Weights of a small transformer language model: MLP 384 PolyReLU, gated attention.
Each number is 128 + 32 x the weight over the matrix's rms, rounded and kept within 0 to 255. Layers, rows and columns count from 0. Numbers have three digits each.

# layer 9 MLP down (transposed), 384x128, rms 0.072, rows 59-113, columns 0-127
140138110099114167104159131167145094161117114098064097161166137085164077109129132147079115168189205054145147155118157148123074126164126138105174108104057082151163064137113161110177061110123149125143110082085108169102147159149131070123112133096135136144157085152143053169132165166148120161144196086195141174144107151074087148178116159141089140097156087186110112137184114104207104096209
143095117111115121142153161100123106132138144106095109142220125121130176132147173136143173089110119105099099160096189152106092136197093099119117109118153131181150128133138130130161127147134048150160113161120070105172103072212122215118097117157116131145084138171124156117136117189088116091106140136095124125102119090110126128151164111140146138074104106032160128184136126071164169106087
113100107114174130142155119117127140142127094078099135173136123153124133146152129149071164111142129132160114122141173174099176144136093154096117218084131103082071101155195128144143154122052108099129084130148070120176120102139138152094103086101140123103174121182186159096128086171088085160090121165087141072116141097117161136154096133138162131110126162130161144072139106111134133175078
113077129150160173132124188018111151098143208118135145099124153122172101110094106161132133102156102123162177172171115113107146152140159147131073126122140155134125132143063123172049079077057189179089114164136139157168138079125097083172174137118151058123094105100122161167159126069077116154136079143071123134118119113168177153164124092099124151074094156134102186094122152136130159115187
160105090114110084123122148117149168202163116181091168126100176180131149124163109182149174082118067102111104172118180099182100105068093169134145124136153043110120102145167125146173130087125074107164122163096116173112172143151134107154165139145144109155107096142051182148079253149032127159104175054147191149182117139123145057157094104123094089122106110150160175172115156086131106149108
118128172135148141153098145164093130156116131180096131101134121158140102078090124109112144122111168183115145180100118114108133161113110173092114214102120087124107152124136082121133152180122106127123062100116161124070114109123148125081138109131134176135129081134142142187138094116076134154120214143108123128118074159162125115117156105116127152155152139200171151175152022130076082134137
091082109171115135108169151102177195150084098117155118156128148044141099077117125190114113115160162154111130108075083083117137083142150085132075140184075057178209120136134075111183063129159132115123182112170100132166179140147183134088121105127195110132080133124090080149133139118145091092096139139195182160187176105108147160129098092131130171114131120144174125093093064109077185112200
174124130126152132148135123109101102108175095168146201128125138208092175135122129142162160148115121107072131150176087154065057088145094128062089152108152147149173118111146164103134169151080150076180140164163179098127122162098129119185110129179107116101144145092116114140127092092099109130140107172151143112122115066112124107117113097133140133166139114116107124156184123114120140111140
135081108146077131095129137105159161100123185143127104143161075113136173119112126110130122079083104143088127118153133159119193139078183129106117112152109124106116156173142158108119117136159118077080092118155149156148176088194114125097158092108115126101106146118104084147079118223147092100170142197112126101163145178131160185097120139080147147119144123138101144177135118167144176146115
096121159090137155154116082190122119159083069090118184152127146105077144093153131184159140137142097099115092142050173151061155072123134087093157071137157125151160143172120179142141156109118175126106158160123135109183115103126094178088156161160152084137117098127108142075099124151134160093124109105152113143146112173102152120109031082163116118121146091143036184096145153119079210148111
194128101099106142157178073144071044169099120119146141158111097138137152102132103110095125130090132145082130177074069102132105074092140158203104155204174166152104095142081122080142170134116125087126126139135124161079112171162141106167131133121110121095156179050086162102113121080069124187144129255158175135109135138146131185077108108094117164119172144151134160123178092121098115064094
134074126073104151120102121168090108134136132150090128154158146138114050112102147111137148106120115117079160132155144105132116105123119180107141145187185129126137120133159136123104103090153153091149136166107119144165123098106115122119125098139219111111154165092153153131086185115161154153134176075106105090147100113124151154171149108154133127107158131133102134108147044116149134196119
112106091099124160124174097137107137144079119184153184091155083168198185181124094116138146114139096189087092083142111156106113043139125115158092179159048157097049112121092106071151110086107176127099127143116144158073144140104161116075111174060188099124165172152149182121087110108182192117143141108096222094114117199141110222147083104116132145108107152137120173123149156159148080111194
117112081143133127186095076073080123170128154140110091138076115165089114162093158131176074103139130150163138145141122098135117078156164148083192099159059154122139165152152149101138168128128121107129154082112118153043180113144101121196122096129146108134178133135146070086123112098134101107082140082086114101117157150095098155122170114150084143088100205116139109133156059163175125158169
125099117135123180116095114127096118208141162138111109158128121144156078105141116086113145124145153161144149137144152102157157073065144125103113162185081135118101145124182114072078101120130152180104099114123148088093069131134133127159204116129120150151185138060084104154081132158109114136164115107133173186124109119156139194138070170088117038194135109122108084110120117119127063143157
137141126107120119115112137177134144137117122177118130181065125152136150131119148113176077148150153091147109141151140136123103093164085141054150118166148131099102171062151136150114176141198113129116111068096123107146101163090148168138106123084181117128109108170120103133184130134100115129138109170123088070134175118064121140168082186168110094114185085084089099151155094180138155131129
131095132107175134110134157119080066144116164107143216152096118075132174086120117126111141104103163117099140164065146112103106081166117155111107118088105185113209097114105154120117127132080111166106140144113136178113093173135099189098165120132138091090142105117187180160131147178124110147176085069123126132113072122099177125122075144132065133077134152125156180139135165130174142101173
099116149113112149077190153124147138156157191173182066126170179064127139106169124123147075101148170179106128120065125077133098175145191114094123136129149143081135131188098115120134071136142178114140143154122124066128123078109158125113129132083148100149124134119165102135087172086155117187143122145077136180065164091128134146195097142184160098139120145115167059127173151092185158080101
151120103130150111161106162111160167133089133119116161103099088137117147105139112143151102143130119136193139125081103159155119138145126138153129112093087153090111124173082131116137119103150106147134135107130141099088147174170114144150089158135153108134058164136136141107132115113144168132113241167137135130154144107156073140093150127116181184175142124153139124132129111179072091111105
159125109123134179124126103127126128117158189121103096113154071120105143141154126104057103129125096104116140058041173119148109193158125153130119153165124152112150131143098107110123060156154098167162153181069167140171135129199118090128130143155155116133133143181094169122131119130073091131126126106135108195110144147106138145140147134102104138143113145162121183057174140114110117130126
135168180087158191133103110148115139113097108147116150129105146056185144151123160115096088117094138110117073168086120134141107129139111166130159135158111094157137188139136109123121117151111108121163085151146095095155141145116147172130120135113109129144155169122155093090089142097136119128138159123099114148113141103069153136105099128111122130106146132101133153101135123153139187140121
138177083166093149113148141117140106031202160177174096156184089151157135126130115144156118125129149122130175112104072108120111140158095090121091111150140089070141113137145115137160138172137067129162201067103166114169113114097098092117163118095112117099107100098145172098121139148131130135111138173160159104155095089147123070200146127169154120106113088163117129107132150102109103095105
111148142101124150168095155150126099150155124119119066071118120165158122087131092075128145109143111146102109149120097111110132129114122114149127160177067138162110105138185126114163111155143122136145148129092124144114161169054145146137136128134133064067163220119158087128127190090137110124172100109178153108129122171152089100153140114091109123147143116068135126108149110154162114165132
131141084118137164134051152164144130121118084143108119124060160106106147146144110120196100135112096141140174111124137144192177100144164101119108120135175125133090112123182102078146123166120130147146166119091148184135133120172092134098193139111121136154116155222122125130116044142116172163144120145135126163152139107107119145123119165112133090126133133118094111111133048118155174135106
116145155130097089118137118141158109115134078101144095095117141104100124137121165151118145158085176112123103103152066124099078111091173112132120106100157117125089138104176133115126114097115136128079174160155138127094178102129110129183107126138129109113150116126099127137125140062233090124138110148143143168139111138152137125152173125149145136122104103171111156115092141100107138106162
160214134144153131161158140129147145099105132138125137114168122153141189109108105130048126119158177115149111143101102161119148082078094094138100112072079090135150182117127124173129098148128159151157161125129134094125128103095106170126138125118140096177111089128102095137128179131141092119101196113106135106099111128084129063178122136092156179140097159151119108108157086084116115204121
121160101081137133144135156131148116116083068178148132121080111150186073089183112138083149139146124097138149162133154084157160083113130177122170151112134128139108143098132152157138086184156117125146058116118117095103123169110139097128114082085166114164158100160084086164096105075099184176108140074207121119115165072151136133102094167173100126119087183144135134160106108142141081124098
087153085112119128125180160167152117130125141098119142059068106090121072080132101140120066166121099172172126114080144131107173148078130128127155076117152136113146168109185101160159111092119120200144170166071162046151175157142089125114156172117177088112121160174165146160130153129150142161115132147156131093101112113116152160048146087156097071123182160146113114108150140201142116117115
152145148112103137151154145149104097167145145156180141113136130128157127160090097094134070169118127156090039120098138207134118105108106117161095107167221129124058168140112131156158134137156133110124086125111132124066105140080134115089136160114141171120177145155119104133134071126102089121143114138197153143167160109098094122111130104182122137095163213122052135148154116134121174198079
113087173182034115073128109173125144090088163048126092109155147166105138142137123111119059159148214131133136149152114102166078142103098176170137149116109150138073068205098151084099134171106112082137134108162169100136075108114123129118080155122152148135126097130083061146127172140115117104167076145133151145146045085124131127124166109153119063158158111183119123174107131131124197153115
103129165145131129109133168127109147141151161161138185133144156107171153061128110183127138129141121145160117166110123074154141166165085165130163170170107144150105069135111109145157096139160104139064111160104157143092091087128095121205120090090142159122057112113138102126148110140074120110133093143118123132198091124140136087098135087089109116163155127135141108156137145082143129144174
069104129122135117109144105130121163150082204129102149126184138110154154073132158138130085100111110140115159128086114100122094101107099128117123090150118069158185123123182131131145139109135138161084080152112107125153105084140092136069166128166118127128085128142132168131122077144147112157115162140158102174108160140101105156082117127131069132115219149178114212116110156138113109124136
142128164151167146085131103147127155109102168078133201053135148114156145176124173155068115067089171089092075162174139141093155133157095173119139199109112092141108150137083178101185153126092140097115105114182124164127180135134134144128129158152155093125075149109160086134126071114098097111133142197149096100147112128141118168142085061101152118156108107132104132067115099142117100128105
122161202129095129104145067132138034186097146072132086172167123130138153119113131149089155169088155105090126196150136146174115100170182108152120108142116117093095155162163150084146182112111128117145092146171205109152114142169137175068188128094089090098180135088176159080078246079093108163172117120121166169084127130167179129137110116113150132136108080140089180081110136078112130123098
119125203120167115130129185137058144146123132139101128159152130123118135112091088116131119134187154144133086112103135134135132093100142142129190104127122108129133106109134156098132152208127118145159086152154180168142178111120145158131180147081147054176115131125144129159176162085171145107116117109104115113184144108151089126131131116147099091123138154109125151142144144093119103173048
137112173192097140103090121111123139232127093111187118068142132127139077124124125065073129113105138117131106174127131136135170118152171159148143144112128122133090147156098132174175091168094141110109107102181194068151061143127181076092162081165120174116125113146154082120079156161091150129169101127087121132136099112115194166134067104128169142136223109097083108100176092148143160141121
171132139153135108155131187100110154029119209047121108124192058089070112164129125137137123123125123143177178117167148091187105118090160065162160123121104119125088109153090104128147060099182143140147086054093102119177123119170121182136106074130118157193169159048175177129117089098082149136166135106090118095189150156117074173117178084113131099112111125146139221179145105092130099103092
101081115230037134050206164136130149103088152072141113108181105154150116180135061114132093166138134099156155191135124110134130139139138146151084228122121162179128132143090087120115140119107108097050127180087138147111049162144105118141091122093176123129124105130200110121161154128078183130137076126183109187181110109086192102171079057082110158160121142186102154187151091129126119106104
116072045127107064066152138106082204159170134168140085106110127167123120132147145151152115143125134073148107182149191143171091067068107160123145133144181143137133071155094128060176091090120115096133110100068121145112114133051179166167160160071126180168193107111170114142075105084089098131115149158103099159159147119146082126124191209129199114135104187125156091101096141123194137126150
134138119057160165127139060099116169145128149177142174132201137145141139157091171199143142090040110117135183144164142054098098106133172195125136203095123082153091137128100094168148051104117178093138106182133133145216123135186150116109116087163126065177107120153003122052078130160078122143106083135117116116126110128078226109159072207109105135120115141091147105097202121109179206081152
122136103141149125132148121116120145165098116122131155194136166115110177144123119134129111103140142184085130129157135129123177133113157113107083150153169133067105112123108096112057113125107083162090150124122158140129075125134096167067069149135101103167090152113143128132102112062125141096186096129116107167130164136111176105153114158131154102143142116078140127120197121137121160204134
116083137169099129073147152093179154150150154123113065183119132132173145085125125122153127138141130104139093100130104104145117114157110166061138110122173143087176196138193128102129155125178157151109063125150136149134150147120117117125155075103091136093122092140108087132173138152155142120114077093178098175113137157126139128093126140106066124145145152131091125135128142110156149136117
101094150165203095108086129138111163137124198126114143151142092122091160137122151116107181147112144050141144129126098116134115105083186159118129151108155116110114102152111148125109118176169118075058120094151109092135166097107052128077123197136090115107086154167158153237109153146072111092178140070188137049104112172157167154074113110197095159129085058107127088118135127120103207133172
133095132110148144188113180083094128116126164135093088134095077141153134198129094178086162126120122101126116178109109099093143124144165130088161067060176138106136166101172101169116169155140146111147125160084066154129108133094139140105157167139098096135129128154158132108118143086159151137119117099160106045105119145147150134117136189102149157121138180094194124128136105110137149151169
132096075094059067130117090094170209137139082058087136167151171169119122117129106159170164083125112135087146067113175092125161098110124187126137154104109087108118054144071078102153125098118140123147162153088091132124113112142125133128070147170142129171138164128130150123140145090095141123153142129162207169131089079094180163138121090153136170131141051103169141189147161089143164086137
145158121116070111155094061087091099198151159165139101113100112151143076103138128120120135105109170158141111106166205140118180142167164133077127100124165161108121126066136145136151129183163060133154108095098142130118146131133126127192145122131057110157162119077167130111126071157115087132150105094135097177161147149133116106168110136134118163111119127118090094129162126152098166110135
209178074086150129162107130155072103122101109174170128069077110131110100131161113155170158112121131121076174161104099118067156121123199156114065114083114173128088119159136138134104048152180125125099145076105068157111114138152168139151079106110148090173096129140135125078115225081110111159087130143198148194182108112191110169149081159166110077170173160114119028118171066153169096137127
170126195122160087159135130159115071121167145150132117225104104142158155174143150168147051134120127090123124157131136109147096067089090103144172162077083139117128171149132139149102129112139160106150092109083117141148175097106119126168113087069093138164118106148128117129138103071082166136107135137110148134180076137057173087131107074117040150164137212173127100141089129152112132104138
175102094148134083105112084134100114146169161119090127124116117115163110171129161052176096159124138142066129161141101145187166169154123137128123122081122132097137113139092107089108108171102164138111122137095127137111085057103142150110170111173088114122120107208170141162151145108114115126137139150143105150160056129078168137134150121135118121102143116107169089134117200133132119085173
120116102148081130110129141136112141106118143150127051161159176148143089119109199131155093111137094116070102045161102136161109084110108092158133073075089084187144138137130106133177185105198102138181095123145170083130123187130125152133132075153128121141175200148064092118116131151179158115145089128124123117129159168112103145178110123107140090119087155128123170128098120126102107150161
105090122157071101103142144120132122178153135170181102145150140190114093089126145096193096093124134124112110129113149148191088167116102173119107128131148107112077163154171105117140187117151165082147105113103117162091081098171109155098108156129165083093127098107105091125088151165126135162168131181140135146118125099134158078133124086119171172116116132141123129142151191151101179104130
050112152153157131158104050130089121107155138115091122167114140099144158102135119157136121149121122189157128107101117066114108082160136152155144119132065132133128110146123147095169139099154144103122159125132133118131117173148146156113170067174180110119170194161080079100119125141072158179138144132167073023148168124163122119159121181112106099159121113166083146112113085046151204128145
170180114113164116162150086121158116156085108156133092119065185130086162154135152150078129152174059137141178152129114123135137204125176104136093132122139126142125152090198175131161075126083150137126162130127084091085091141110137080101114130122112068120123092160083131128188080090091158112106084151177171112155159166162110173114121160100134085124094097147094134082158157110192111054148
127198084090150159151072127148134122095105159148158067127069130113123156153143063148105079096150117097111151166191093115107112069213172101157118143121110094116141124114137143099141140117126147179126134162110109088090150130107085126108139099179116109140089145093162111085141104118162123076129168127096128095080126167148125154145137172125165139148149145150107122087200204092135168139158
129177126136088125095142100175171178113087132127135144148142120151114067186110065089148094118132139153094130072125140222187151159109065158151161145166172093077116134107101095070162147107145151066109131241105172143199179126174144095106105142134111115141094153196089102157146142153092080053113124124110141144106083117146121102088091129133121100134124114148119126100137149123128149118133
# layer 9 MLP up, 384x128, rms 0.072, rows 60-113, columns 0-127
142120088129118126089126175145116106132071151172056136102090100192065109119096096134116129102121131151095148127185202169104117096160166048052124106127138112098118132100144091103088156133106103158175102108133107111137138138070127109206118176107088164156172156163138108131130081125130172134165192178170117076131127098127173159167120128076141149193084140109167118192117160116164129139106
085131133155119110055190119154140098067103174152133136189182103189067174172157135081176132122091164155113158088193149128147094127140123181081100182145093132171115074083142157094108106064099115196165135116134084131177108165098049145092097075104095131109129128171072097151148079153199115212116094101137116096207120087121048165113172104091160119187173184151094116120160170146185161106104
128178116128078107147123136178167109151135115146092104129128090172117107142172124147134149180164089104158115108128119174135092084183131108150134114145146184078162099161082197153150148174163069091108117175157108176178150093144136142127104130069155132145099134110145178135084137124093185107214107106142159138126183086103154134075064134133117106124131078081129154067129162115201127172091
127162135116117102130122109102057133147147159110154121128129146203125077173121075115110054068131050120164054110143170124169133164130104129135150125177177163139139130161152136088132172087161083135095120127136170158111143139124087147169127116127118162171152081169050166126116097158069140155132159123072103161146131129160109118139169109140157117100162157167158146093118149131199113137165
118130110124129096100180114088085050123113076095155105131108157167119138096156116106130100173152168099193140119066167131111157125159078180129126174129189138138098180131072127073119125171128055135172110196100138144107096139143154105159104136112168183130176157163085162188104112157149121149163181098134080126110113143180164190157122036143094133087103093202217203123109122129074038121112
171141180123110141093143130109148114110132127162099090131144150112065138082097093064140120096180122150128136131099168145126135082146192089116156027152130141150098158137135147123098152138131117137119107130133103136123149157177103093181111135065130084134100108105127128158135180136097110153194159113148106125103100088109124138104087136108104131135129155148131159172113120120175137126153
094155127179053092145160132156155144111095125120191124057134101159081157139152134151091130116079166159165130101107136106116159132138132130111149128106166120124218128151105208125152205162112091070087107145130135089133098148138132138099122139150197152134103175085168129166102154110131161080100107145149081094138125114128106105107129081151095047116165047115121110170131202103188099115059
171163153128100115162156185109111088133070132097146139148079144131183068088148081173057128116167125164130141130098092122119159142189124104162088109149140151166143129163160072135083166108139137100176106147071158099131173131127152087175129104122138100147173078122179113176152080107130124169072188110119163112104098085091079129167159162114103121139061155107115132131102147126180110170149
175144097093139086097109091110199183091123102165113113126174088169140073158121071188107134128121141162110176075150131118127072128106126082099130154154084119093108180136124087112112148134132129133123144142104134138153134158108133103162051159045071146123072171113112149158178132167160127071136128156123150151089124071119119136180182126153181143091091091163153088152094149239188073122157
104105114116144068141171137133099197159151161122120121083176113105148129153143112134122132106083146070125120095146155149155168096111101132160157133114178117131109112144156142107112120086121084129174092135146130140087109094154117115083161132085155148097126143062137159136118125131192126119107076125100102197142175131112089119147118138084153176140129119137096161109094145129141119185171
100086127180142167047156126116174118138108109105140106219083131090106133129148129103177103101117162121125191140085113113110160113149138145167100064179119090110082173192144115150205097114116090106125112122182173151094112152120144142071166113144072119102127075139108162123131117158152168082127099119149071168103075068119123084157091126117171101131107113087085153162130170087123148120112
115119135156117116146100103148104154116167120098081139153197114105147058137147139158139178110187146120110162170143077149116136160158110144124119093140119149119110070147178082135115163127146122136143120092134105109137116122111151131144122109116152150143138147110121136153149104145087130102151141152123101128136135110108125128147089049153151086142124118135107126162076119108159124174170
111045071158044140137090104109111112145171150134127133174096094119173082067162102110064142178087149156165176158062101141097112141107076197130117117133111137058114098099145185080162106165134150163122112152129153140116129120119156164135131143175143095100075219145162179100143111145186159132151132140142201153159126111153126139089140046134143172109064122169155110148160138139123119089092
105119140102092111112142144141130114132102117179098073083102161185115139132112164110163125128083092087154104153163197144109092104133139136085174139081076134191101192079148146137101071096086118162081083175096178141150097143156178164042133100132118120094135135127095114125219174120074081145183104092161142150185132121134175154097149156171150161123161154105149092111128097157134096118093
153122098160142150171116159119112108111117175140160102097084116147086129165154140056110154163115153137074131175136141097112076159132100137082105197107055127105142086113187099165101084116115139163135157105138155149063069098127138066111184117119100211087137149096171068151115132118138131144137155142119189099132091118186171075131149121139180171134123123127156082160127159109131157131123
178089107181161147073123178108113156101164105132140159133119135170122135141068179130147154072096104123116123176177147137170136140140129120084108097182031144065114146131128128060109167130162096149097155101157142175186138188063142135116148088118115064055183082095091188147170131116184134097122168142147117117073117111092188135103066146124143150104127107079133108120108085146181140108130
152152173117188136129149180187154110083114085141144165130162160139129125141137188149130163161118098123050125162109166157117085110116090149102123050158106137128153187171158140083126107136112123176157082153154130072153162155119132151125129125142081106115098183136126136090123116122109169144182140115151074171155154105079095145066142127116120076151087073114133106107119164139150161115092
132115140191127148147134123147123118178133124150144181073115124186137124063163120189093121091122180113177136142115116104146134110093103143073105181095046092090135135131139136130088127073094193131137147135097163169069139176130200125108148118121169114168090187165103118072177136150072107153090118145145149151081130107086082150145175191096086105130131068115120098132100086099093165127071
093155126077140130074194180174065202113156110179088137132121133124065146166193126133096124133093146053158136069111146085143114152134151090102116087194146145168191174130152079116166101108111142104104104118114137151165076149090171115125133132151170152120116145133050111146081171100166124157106130082111142162132163112111148078164159117087085078140105063121131148092087120053099146160170
106112173168097191094174116115139139146103168095123109126141077133139114121125082115112114155103149149121105171141226048129073124114142153166204067194140126145122136126088138149078145113164101157095164074126091039120172141052123105135126179138134117163078177112153078152140086137053160124131184133161138134098115124159095149140101100151187117157166048125090107139151143129129136123158
124147147130134129118131109111092180144131144160181058121130210129144147121111136096085114124179177082105109131131143132078163078158053108136138156099147159195185095156152100086151161078145114160207131129174136148174129153116125154101116101064171116186164131133134035164060072147050084111153146082147103147144146108069092160101118131157133164080156181114085126137146110144136103189190
089091129178097079100132168131140140123115122114108101126138142093177056188109152120123153090063082139195111110150179145124045216146112114208080163120149101134155193102083108118180091144116131080135121105166196138119190113096217133153140092174070144134159120157170081185173144181103128119089172128087079124121144114142100177147149092084130086120103152127173157147076116082147075100180
114147122173118087065114143121160122168141155161054119086118132126058183144131119103105170113104169096115151088118161134079120128203154070147155104126104180117174089124091130120097125098081172141142119138165197184122119048069203096131121158105161184126174171154100095153085173105134133159130158106124084123082120187106110107185122135136122166138099086138192116149113154142113106122099
091102128125094150153136087138146110095071120157141140102119141133101191132123129116094105137115151088069127096083129208098126067150135155077111090064081113177126161060115093156103105084106160071122173161146090104087141149088096157168095137109179174156197066135077149152120093135167100168160139139140106118133153162123159104107098172099117104154095178092127138171137130127097158123149
170144148106146149154116176086124153082155084099098181183135150129073099176104163143146144131162070108117097082111153187077139143098136110115150074165112100120118107168110177089145179123104113144131077129108153097135103104148086126120106138211137038166108137085057086111146162086135149138111156134152141161155110121177151163154140077106123124119108075103108115133117165090189154120106
137135154155107115118183192135154146101094130120133074106164140173151168144134089153159176072152067155116147128097141168137104102090075026175154133113143136114148164150098124088184152157098138114110106064199124116170094107135165131114167126154110118182190136091130167139085079116098106120086108113108075118037109139144155136105111105126105119116143147081081142119119192091183135148093
144157079168149119092205118107093136139134092116063133105073148212107155172138106126147138178150172154116155126188129132189092067127136110149125162102105074129090137090108076092081110088095182131092137047125149133057143176108147123206133072101089182134113160095070139177114081117111130094168089151156167141120084088134148112138151117154178145044119129132095143175081090178136063154156
143107179111149106165110137112135098138074081151176086096158144091156085119138099171131158131106097088076113103166166120153104151117105163153126149183180131170115110183076124111163149165129113150152088100116109164067103141108094060150120152044149120126113135121128132166064166156092092068080165195123096079135101129134148164166157104058183148156100117123154142122057172161156128110128
121156183118141110106120153174128129133170143134194092158129125175138122143129186087088142073112173128176088098130136071160110094111127087111091115107118161120148122122090154149156179079167140098105082114122151151148108081086126098111158129102146103144157151087169080152087178115140154121107100128177197135080129134118094127157178146079153150103082133116098125103129152136131094129189
121109093102093129146155111168149096128169111163168092110101105138076104117105105136148144168081166147118126163174133146099155098144184136121142078152111138047153126100137168155152117111136121077112132151151124110176100094103102100162150089135059137160103120164203129118170148065124139159116163075134156142115147039136163139122123120113144078135109162109077156126185121155152130125192
197152117103170093110150072157069143121141092144159109106157160111083156167116143134122095115080150133114126077185170176162117109049135091095104180103116077105096190164102131153079151087164158136110166103212132122152129142090158093127105163137110134069101144148108125101104144100188110078145135149113157158123127131098161111170090150184155156089110119136101115164057063108145101116105
111070088136131167103069144134132118131092142148121139106152133126151092188067149124118113120113099191171100147117104114092116122121098175129201103169114142143124170124064111093167156180185109104087123200090156137177112191147097166149066149134124107164108153135143125156148078138127049141114158140077128191137130119227067182077084110101092134126189141127111152145155067109207091129123
139080132107139116109119115104137207142214116134167145106172160094124114130112095131103099153096128137129142106135133172129101163119088104161131090136133167152108153170177169127106140049145137110124118128161151093118141149103102165062157143055135091112140057154156111115161142122135138121143133104134106128147130082135120103141092138134135081158184095119124117133101118126117127158110
135090179141109109094121129101150098122151146107169174144177110108134145111100073141145085126100103134081128049143071149154111085104139146086184147163143140093150092198116171130146142166108096154157141145097164144099141111118144162084143173099216113095138108092176169079098212151107141197149121140117089106070091073143192108159142154124142084189110092149196116074134125082069125170097
154158141096107125096150106170131152101140157170093127094166119130122118096124123168128121103120153133154147113132128130142134150141194126108109097136135132155188119113137121118140124120108047148095077130091114133117109168116105158190156114144107145166116158107110181103172116145133131130123100161146138125079141064090153153118144106149152131119104128131065115099175178068142153155188
113106100108119168109071137064104098129121137161112133139234089185128112144145163095168167122177107150160146100133131154192111101114152157143115077164133179100090163071116146092102166127141108113097114147088113170125092141113123126153101121119159199157160135140154116130171107134093110077138062124104131156101126123146088189127058145142130105161129063183144129119138138122155127106132
161099125127153133139125133148120117154150099089078173116090177176092122084143143137147126137136145100140164134118127142114166138126077122174152111087113145142154123147188178106178167111146158104136073159123116145146144145066092068115109110076080121104096113051119151150148115138102104092170125103130160138106114107145126194136117125119118144132141094086113180097099117177166131096116
105109136095086132168148149173076129124162107152129101149118142184129132153145148163103087109095129123159141148123112095086131171135084071147099122198097102110144158151112128099140206165176079098120109194085130129109097145100125124131100096077120148108141162119183072142127131152119227177119112130106140158156147113090213128145123118101150112126105105138196152119105154093125102147120
139123143154064069142130132169097134119142154111095120136152136165097075104111166152106113111127167158132159115125168193107147139148094101144104095114134179108114147143122138141088122093157075072119110102130139119123145163102084126171138136069158130105094149112148116143167144115174172143148162126128132165122174108116103116090178047099120114162109110140107120149120148169113130152113
082127127142107130094128144116173131105089198131179164133098163155145223199139150152134136138137090120156140085063161141187130132148114130156125125135156066164131159097058158091087181055119093107147111154125172071167103116146140152048087094130123148132081156128131110138059133166088112146125094146092111196169148103062135108122135166116107087135084176126137066192175165168082110066103
080183158063161100177114150093113126080167173117120102126150081170126069118151099146111124088168141145158144149105146101140081114153117129175091159129086108157112179134103168076153140163109090125119115169087140103147110080129123142121100108146174149169126094160075118157164141117147124169146122156150186115084159143113104158101150082090161100081126149166134176078116148047116116120165
067159109145129081128106143180100152196115123117108116194089121167136153201145138113165157113140167197113160170174179131094120096161166108157036123103119166128126111191130165107076122133139092115187163093179107126130132143112142117184067088120153107090158113098122095133131113111139087137156122080095139042190124130143082103110099110075092124118131108176131098111107108145207143172139
102117147109151150161119074093147130142113114134145103161153167122097148129072132129144145064113163139133130078111111143062183122076195150132125170132118132140113163111158124074086135138147174096058194127097128154110115089065176112135104091121089084151150143129148105085157115081144094103136111130157094131132187163157082135217109170196209045107166106121088133151163077179079142210096
116090164126123123175104102173055116075108147120160071150183082110153139136139137073104163133115084149118142140116105085173084160143063117151097104167131098116144183135156152128112079150089070126164133152107084166100109087172164090128101199120152089100122143111164109161146194125118142099166115130147165123155092116109114194196189128092132111120102218154161146166104116116121120143091
125119077150124115083087125174072056137082084107079128095185084146124115075091102138143189142103107115099135113111104139089120105116128164142148133123121118073129084090156145155123098170132115088172155127130166099182100087220163078215166143133125110083154186133100167113129176153105145109172165157107125088095099135111183131175234126155118076130123162080205091132058158101148178152105
112131135123125094110163174105102125144140178082124169109182123163134073126164120158114154074106103126097128148179158156141169092118096073185141084167106118152122099140120170097094145109141083106073110145105117092121096110157158124142139159141111174095081133078140121169094136163155128132144146117135099112126112101115126127149172083111165150118076080106171130140159130159177132130090
141071094154072126135171147157126136179137163147105089109082142133119121133180125145102105128138126151178123097120156147120162114112138089121126088153157169088125134140129143126159143151096106058124095128112136106140130157050168127169103182103100138117148169110125151130078102138173079111140106167125121186094128151056110133146166073137187189141154118136170130077115150155130102102123
095100126186095040141043156167142091085156105114107140151099079116186123122100127132128137194179157109097137129165091104071192066101123113127099155188109178142153083146154151091130134163158101129084154156102102089087103054133135143177079180090206080042142146099158162167098186113163112124145116113080131126105123135095107134147174121122104145174111119150095096101136181179210095135140
147157120070147074089094103190146107169099090159133145092094108137100117129079118089130120146090103112060144105137155140163137155070128115142228157169156149139089138179130094089102088132081178120136167046123153174126081160113044081161090110130179103058142151143137123128142168123124142080108153137191179155156091135127153128114141137142160142119105158124115065103088102169190141138107
136183111139108147175152112093121074103111120111176129137076156099063101110168104133082155143074158121147125104135120098148145179108095141121054182138079138108110129157144054097191069139120099133188114172068090164190126131148153122179126108111085166155175146143079118097101122146143149188129148115128109151049186137106132133151134193101143120112134149140094157089124140126142090119090
123133135082077118078131103164140163107130075177133141197123148105098142151109189079062074177156169089161098073139184121162152144133044116121174130194122122124126138123198079108200128131142147136080126142164122153112124165127110146199151128084059160143134113143109108198093160107125123141115118058148114169151191086154206177183164123183094129098114125067210132106065118114184104149214
104203207129093134092158161107132144107165092142165087113115194128170186112147130129089156134149120125133072167139123114082133104160116105094143128058101100146109095143146098139067092123115112137129148102181088130082142089165166126074083151084171161070189113125177117084145195123155136115203116127097135185092135050094094172073131115175163166154108145164201128128131152143156115171100
133135190116126142086172152126133109106119109104114133153139120135139098096069113131117130072149081132139113159135138149111176088188152158147171076096138099151057114072194170173112133107178169176103139136127147136113093126134144111077156142101149116121152075117109164070109167095160130172132126092107118111111078102174111149135141162136113138101164126150163096114072113096167125203114
133201161174124127081100106123106092183139193082170162109114147150134164049072133134091089187100096079153062101121109144082115150111102163061117116100152105146147203096146112117145180074142119182164158104163059169100105125203111122149063112150147147118137117175110093145101125104155105148140115167072154130098158103142151159114160136097098142068157138169112107129154100124110136072137